config = dict(
    head_dim=64,
    intermediate_size=1536,
    vocab_size=2048,
    init='trunc',
    init_std_down=0.0,
    optimizer='soap_variant',
    max_grad_norm=2.0,
    schedule='wsd',
    batch_tokens=131072,
    max_seq_len=2048,
    train_tokens=651400000,
    dataset='wikipedia_en',
)
Each number is 500 + 40 x the weight over its row's rms, rounded and kept within 0 to 999. Layers, rows and columns count from 0. Numbers have three digits each. The size before them is the row's rms in percent of the matrix's.

# up: layer 2 MLP up, 1536x384, rms 0.125, rows 46-76, columns 256-319
# down: layer 2 MLP down (transposed), 1536x384, rms 0.115, rows 46-76, columns 256-319
# gate: layer 2 MLP gate, 1536x384, rms 0.122, rows 47-77, columns 256-319
up46 094:450524494525477442516408542499564506522508614489474595467434473508448522484515540533524535480548488519488472525487509511513538455473530491451493492532472480460457527485458438447520527480560471
down46 101:617538482485507578507529526536477508481560428440528507572609511531514495571490455502512560517454503545493538458466476501504536488506513513522416501567467494495490492526457592417509508515434549
gate47 102:534514466452542542506522521489504430576489473479516591538523483467495567452550587510473515425509435517504529482522464484468511489548446537470522469511525459575519489481506501480474490478478541
up47 106:504523453486462490524482495530469467562572466383544514471444563532472458435524464502452424465545464458470518435449510542492490521532516514567527453476590496518499456425470491526472520476500481
down47 111:521573552520464497583481543501392552510514508537443552501512518477532488423455538519505461498509476476523494496486488496503499559530540400536489521520505517442567469519425466486491468512478556
gate48 096:540504464449524479469496551485502460484536535490489444545489532486512511551509452471577590478561512526531558460501447593480512553425573422475433506571540447469503492521512549483525496533425530
up48 106:509527537486507452471507534521496513487532526554500392570518462508523532522464503523561543559542395525505538505445509600484527524483452464625456556623552477477514507504566496472491431456463511
down48 107:469500609421471526491518545471576504484386560590472471520471507534564488468515437548474452473492516460487474562457545489466513567558495507514539513586568503459504560575435523483380546461593417
gate49 105:473563522525544575542455464499517495483517537461551415453505504553522530536528533500456552513424457519496515434541491542547465550414511504466529524578468487487469519469519521528515525410520489
up49 104:489479440466502488458448538462513503488445512522551525529462421441523426495533499526466476503520554494552477499509471531447489552509503480540501461494492468441465507494511425549497567461533493
down49 104:499510494511472521440456526481471518444479480496492483450439525542475453505479472578454473505456505539551429512503424436498503517478514524392484436515598572588462531546469579553506512499558462
gate50 098:515600460491483536531580465528484481480501436543522490518483433526482516537494492563581456473496513465537496526501525531526531480472518544550557545497485546463520472553529506530545465497571529
up50 096:496448456456446393513505486497522563485513482495432548536483517475519526523508508526484524502509542498500530519505499498505446516506472434577439510459475469444496473554400399484463545503557531
down50 104:456541371506449449498486518477449486580522476477524507516530555522513490492469501516525475480436539524488437439493552527561529477530506416438434470490539496436558544432560438476490539477416525
gate51 105:458486559436517455542482532484511574466468524525506465451504503497467545467524557513483534563459476485579469422418527498500403566483553474461517504501501504580549479482482492503501585515546528
up51 106:575475520471548465516523459477523578420486424577547460551522429539449531439497443485530492446572487502530495429456484549442515474501478497470592502530441522511509569468515473454480588526548527
down51 104:386537495460487540463465496531542510451448553549442472525508503491458495525541459497574532461437518524472506492448543411543514508444479439467470525524476500467467510535501560444465510487469506
gate52 101:470430472522488458505521540471485385545514489499504402462512496452545484488452497525465532533510467523488454448469571540413461504501523516494471512505609503505487431490512505472447507443519537
up52 100:489495571508466436487495517541474478553531521473450475464569533432497429481437465505492474458551499578472535480531503479523547465570496482523474472544528491513577414513593497530533453499529491
down52 097:549535423461464541601545459529504454508452500439520484564413473498494503544537443495415446470488590517518478523508510456533471489511541519557516523479493460474496463592522442516497535557552446
gate53 096:506453484404561541538519493432452479568522508511557520538473503456448529530551567454513498478596493537441464459431487411497468481484474498457502516507481508523505461504513479477437501510513547
up53 086:418530469565458538451498517520494451481543446505522514487465523487517453460495451513565507460464564540592582483506450540521519475538521522510477509549535542464630565515516498479486484496483498
down53 092:584564472490505561542447521503609451504533483479537507518513503526483475447506533551484583400581534491507551438477464515487511532495447463422487510537450554492477536476472562485439470492489511
gate54 105:511536514457497507544439549518473548487496556496462484507443452503525511524541473535500550490481494522494465449513561489558459497502496521552455534525477427452482527492513449509498632516475482
up54 108:539477484482537521502468594497561522502480473494555523525484503421440493493470527474514473562552473524501453514498444502477569454510455549437496525511575518507530407475396472515452439507468463
down54 098:478532495502466501462605478511526504501520543501494524526577520577507504440499494556532482542534519524387461500485453512537532460536476502461464568488484487494534524497575429497442475446563512
gate55 101:496578476474442521483444460561458528455509463539597489468461465558503467490515446493501525493442460536438538543461429494480505483546568535530450447528439496511467455431513463493507501525494456
up55 104:429461509548509552480519540534543476420559487468456493563581487471446586459449529498524497552488535432490465498505491484553509504514450471525505452508517510487554587483515502503483500519498488
down55 103:498524480509451443499499520555454494507514519487562476424453511490519485455564505408483457459467438559594521497494451542507405563500550561499509559499470535599487481488485497525415481466517498
gate56 095:510474565579468515447535508562382532480474506394554559501484497481615583444522575440555468518420493519500409491439453507508484481535466540540429477476467496484509515486516474450510474501509501
up56 095:482522461558483521481427479519468510470480499558551486503514504492500424530480525536547486549502424496520554532481491534501455458537608483571503531433509506477526492492485410493447454500552488
down56 093:512547525479521403526529546477454496544543582543525443513524527511473591452491466521535546529469469401528505486485507554500504496541389539477513444552445530533500500534547495482582453543489437
gate57 100:523501564515543517493566498473495562493510474530523523469514489500508468505583510474542508487504489543486566474465463431516488560494431506481481471479501431537482508460489561535552514490537568
up57 107:581480522389479475478566547495484489455512551535536505539535501460464514510495474582508506542537475517508518575520488489549420526438496554462559443497498450512533484442464498503505495474579492
down57 106:573471419569464468526529501539436427529487482600511514500568549522461498513452478533558427452506516494521523485506460465448564516492466515499462550534516530480469479525546513520459460463522518
gate58 099:488471541470525503456465476511520461555529450508479467519489508496488558541498520572465471400550470520466447460507522505463490441607478544498563480461502504529584488582488413435546553426590524
up58 094:536446540499519459469543470401491462512493491485512479528478493478529545446546495524550488386542435521469507488531514496422525462549538554583518481471524529496561424539529489511540491461495520
down58 098:486557455521539524481514472502467489571415445457512493515478491529437459567496505522542506499480521465516447499469541489522508527483545543525497490451588388488496547482521560515420526505507461
gate59 101:441486491535459451460476534471472556460442549516437540500474490517489444492530491560477520463400498417454542438493530514568503524494540546468546509385546425532479504494525469517458567497507476
up59 100:526523490412530533508495452504483529535497504461464511506484501485523527496459456537436464478530529530508529555477489462502533519436508565455554502539490534440484521515464485514497502534513498
down59 099:502530456470428525492487422490558494492505538578520566475483479553533503457546424490556506537557491589544613469520547454528542498583513515548476450578517449550484427458506497509483569450497528
gate60 105:489484551436433578470539509470528559447465579489507503479531519450475518445472515511553493526467501553482468509419480540510428397469580486544494534491492448473462495506443504483497428436514463
up60 108:519426567491584486435504517531544500448491500508527454552507436572464446505491512481429516520553543503456510460483541517503512563448462525439488495484562505468479485519430505479523530508487526
down60 105:524507459539434563541485538627523546491585508543448527552536518523456509498480489495467411478485501499557480515479530540518501449514552529520495491512524437491501520527513503475514486548510433
gate61 097:554523489506441466554517423557495537424501478467431482483493483507472495560484483481514470482506475497576486415508442543468453496445495479482498545523523511449532546447480478495573538567519488
up61 096:498512478514598509553452523498434477510505539488492521506574538566496437541450466473426499457525573457473543433496484544435485451514481479516543499501487439549507502445496444451476552487462508
down61 101:482539492487455511566493513507495498462523546503504510565493487520493529541510522588522487624509508445491510527464477491559530474499531546573569524492453564501516538512523467438567551510476435
gate62 109:508590489499509531482458475532538483484627489520456475471512509463544505494467440580474527462537541484513534496533456489469545404501502446494512521550519515475457472478485521527533450540501467
up62 106:471521520527438480516483469517408608538400529530536567541485455520472468509526478462500491534484456470462519433508503438511479523503505493464444492482498473540456507537506559508495505491524506
down62 104:508494603463507586456555502529581448399466546511458474502557462463555542497413439532506586533499491481514451535485532505466514538486510472506560524481462506441562567470549509537504493464521469
gate63 096:557467502415477478531522521482520476535504414547511505414463545490490471535497501580462600536599452529481545518443472484514452522483400501561510531582449515517455509474539427493503446469499533
up63 098:522487466480425466532443443467510479485504472400519482502497579499439461492502492462493578517495514506398602528451531499466507550561532467532535423569550499623474482475496452469497513403524531
down63 096:516462500490484490488488507467497457382524518490532544435500515430448548529448561505504447537499447483546464515490500483465514525516428467480498467526503505477491590471483556547502505481554527
gate64 099:499462557490476491545497490530517482437557470543491528488512513451579541573466516507449506474509536495496481517513487496386538545520443584527513537527479558542513568464548458472485480515493540
up64 102:481470527492485462479550464541552430480530497510477550522522456488534538515449576486459497533503548475507485480471446503493462478486553526513525457543421461414566494525536468517473527576519530
down64 099:497547531462536506471443519460524476554462526452512471454435597596510496482472443540496483569553496549418511474526476465469421499529451467436486392473531496513405490529454490538536527457485471
gate65 095:448436528493562529460501431480538486399531505514492534487430487542481529532513504451514474520563517504511471455492475486504454500509513557548482538482545536557538487456458488538492512481509550
up65 095:551476507480464458536554490530490406549457497424478473500516450541463485448524477483551476476495446476400529543510473463532501458454536476493503526547497410549491520555537474517487553567455508
down65 094:480532532505509504462549532516520536501504501595519495482468531459484539504540497529513501471490554480469493556600490560479567501535518488424523486519494504533511434496473545519494513493441474
gate66 099:533517473461489496458533510443466529553544508516482502489447493494471500489527500552479541481575572489459500426512520501537461502409473466582541546452430487491512549548565493556570480481504552
up66 102:436465538486463523529606487458496548518487463507485497559435501536548437549489518492461486429559544466489459471490496529542481445439472504537512483541560478483508574498540487480512464494502610
down66 098:510512458494511585575466464471416440578514485483523507525427513514492497544562577438458507539442464534477517542459546482550558468512523506475484507509518503563515433523461539550457502557530468
gate67 101:474517524422458495438451501572552553466485427477524484592405468530509533508450486554462457510532531497492470470473572482525490568527480521532480547521596460538530494498475506410451482525411500
up67 103:423514444492534458489550489455506445452465554431504577514531476473508492474551454533520463481514458424503539483559447575482490456515435526523523438510499511498516522580543493551487456481535532
down67 100:549501521477474434527524543471494521558497398504491439536480489511429481548547526444415512559461520526527430539540450469517443484500516421487537460455549510522484554455505553492484453492471530
gate68 101:549529545463475523515475423474517497441534530473610457505522497506520537488511545528566438522539572446383526466377494462486482484537419473485461524464492385478470489502481482535532495488475527
up68 097:519587570439431475536485508529555449504458517569507472457516542500574448525469518524573444495471482526534496500483514474503500543505470475525547462520517546479494576590544465456541491536462452
down68 099:505560488452490517491518518436505514520496561545534568469455509485498451587549564483460537502515444504489439481457433445537497467553560511529426434581455440525477484518507518427518492546481406
gate69 099:577563449515495471518421479525523553461449495547457545537558494464476458464533455523547501540489479503516472459549503540549545533389443571565573485437524474472545516477477501400461419460522515
up69 096:469547455483541420535477443540532514476383502607518593423503502476435533495498421475507422534560499354540493476537512494512560535493509562507452513469427506512496506575488551485491522444462492
down69 099:498532465533489551422511455485562495519509423442522513470522512530549478430461563482461517491488549564434488487492523437433491508456476499467496470490526536468503520527470512521531487537626463
gate70 102:488490467464518502444507447497469520417451492480559520412472566503426522514491587506522552467546477465519507515486530468465558466479502515493507538483497546473501522529494391497504489528475537
up70 106:519520539583483494509445519513472534483509440497437504496436492523520565460493467540533517526534509456489446490453471522490417491496465533466460462447522571484466447541511568467433497493534483
down70 106:469529532511491455468492529491516541517547472525482562502523446525474484480479460491549550484573448500505509551514551488509480617458552513518522479530502558526501514572501511496527469504580475
gate71 094:518460484510514559459489511513422509495483558472473529393615473493493507473496511545486519529493536519542485519462451450554504509541524469485497506553478533464471470512530441536488493507519497
up71 090:462540441493461538448434494464585439504471462442474480512492485495421497493447487534450383450533480498428481474575510512486511500461517476486534499430542487557552537450518545439475490460464494
down71 099:578485486451498527469478552575430481512554561502500466506543491517542484485469625523499530447479437501444526456502474457490478559507487466450403528514478480435496497479470472517581532509543476
gate72 099:555520483504429521509531556505429508521455486468474525519583498502469482484496504509542521388468504527511541538507485479535508490543579432516582542516459523492513497481499465536487543549512515
up72 098:499501512510509549567509480484486534383537569484479444530490480486499512536502464453457450549501538480493613477536455513383492463461422525492506470461481505531500517518504564435500538429541511
down72 094:485472539544483473472539543508555514493543475426457498505539569510525471498423481496530460438534510489564549446564495497521550492489498459526493472508510495558457484487521454495514509565529579
gate73 100:506500517551496513485486538523539474501488533459495505465509504513468503488441565545378459518464521431462521501558474478631475427410494533481462493534449559508545465478497512446544480464490527
up73 094:498474521527509478447479508529455469474467492460405550442506466502502533473520521477517442481515473544525475448529446492448489540517511452520561475409517408513517534490487460525556503533500565
down73 099:515490544495458557431470516517476487577541495507498503494457529536485456505506455484465574503476498517487491450563459508508461461410533501441509484476424463506542480494549513518471427509564431
gate74 101:488495507433438489461512461464464464487535459525524590519546560482519551571496520565519480491486488508512515501479495494474548529499562545492528524513558445502462490527509471513512450506500451
up74 106:544517483579461462510520491512601501492484452564453478480455433501527489498470428491511408428466559503546495517433480478452474559432501542450492491486501427506491519519534514461481445465560453
down74 106:497530426491494484557499507477565569544501542420530447480439526546410453584480438495445440501436474526379521471525412504497539499500471522520438525448495470495564486508535432474565531496558527
gate75 104:563452507466482548455465456514499470471514497526521503573549503488492506552505543500559439550490458510477506545431511434485511441504449461528467565521498521533584499455487442477556466473454461
up75 102:491466519501469474514518501451478515496473551532388562475587475456485431547470453441544539484583487546533455450491546455476558451490544509509538550544572506449501501493488462527510484488531536
down75 103:509526456458476481504573532508534496491492510449474553544474473541493482522464478503454479471495523537475530515535422457502411519521533487498475532434472491514440524455459465469462474519540468
gate76 101:476448507484495466452574570528453494516496545432469416515549435492483510477456510438551433486612471473532505536538479504512448562476375520471524522541461517462545531521401490498467593468485485
up76 097:526549462506506454680476447553473511516560511522513546443444578504470510478502513567575467489496562506535504532491512513519444517505512462482464547514477452560506500471570502511475485544528508
down76 100:551569564527533522501568534567449463520495481514551464535504515507472512481531524528454523518427438435519531493504489496469565472512508529514504464539540564449429513478522574526496510495525526
gate77 104:472479486528545526455497413492430521611470505437457538451476523528518421436472525522587522462512506505540466466522474504432513481522544462409481578530543478531471528501548448433458491460506459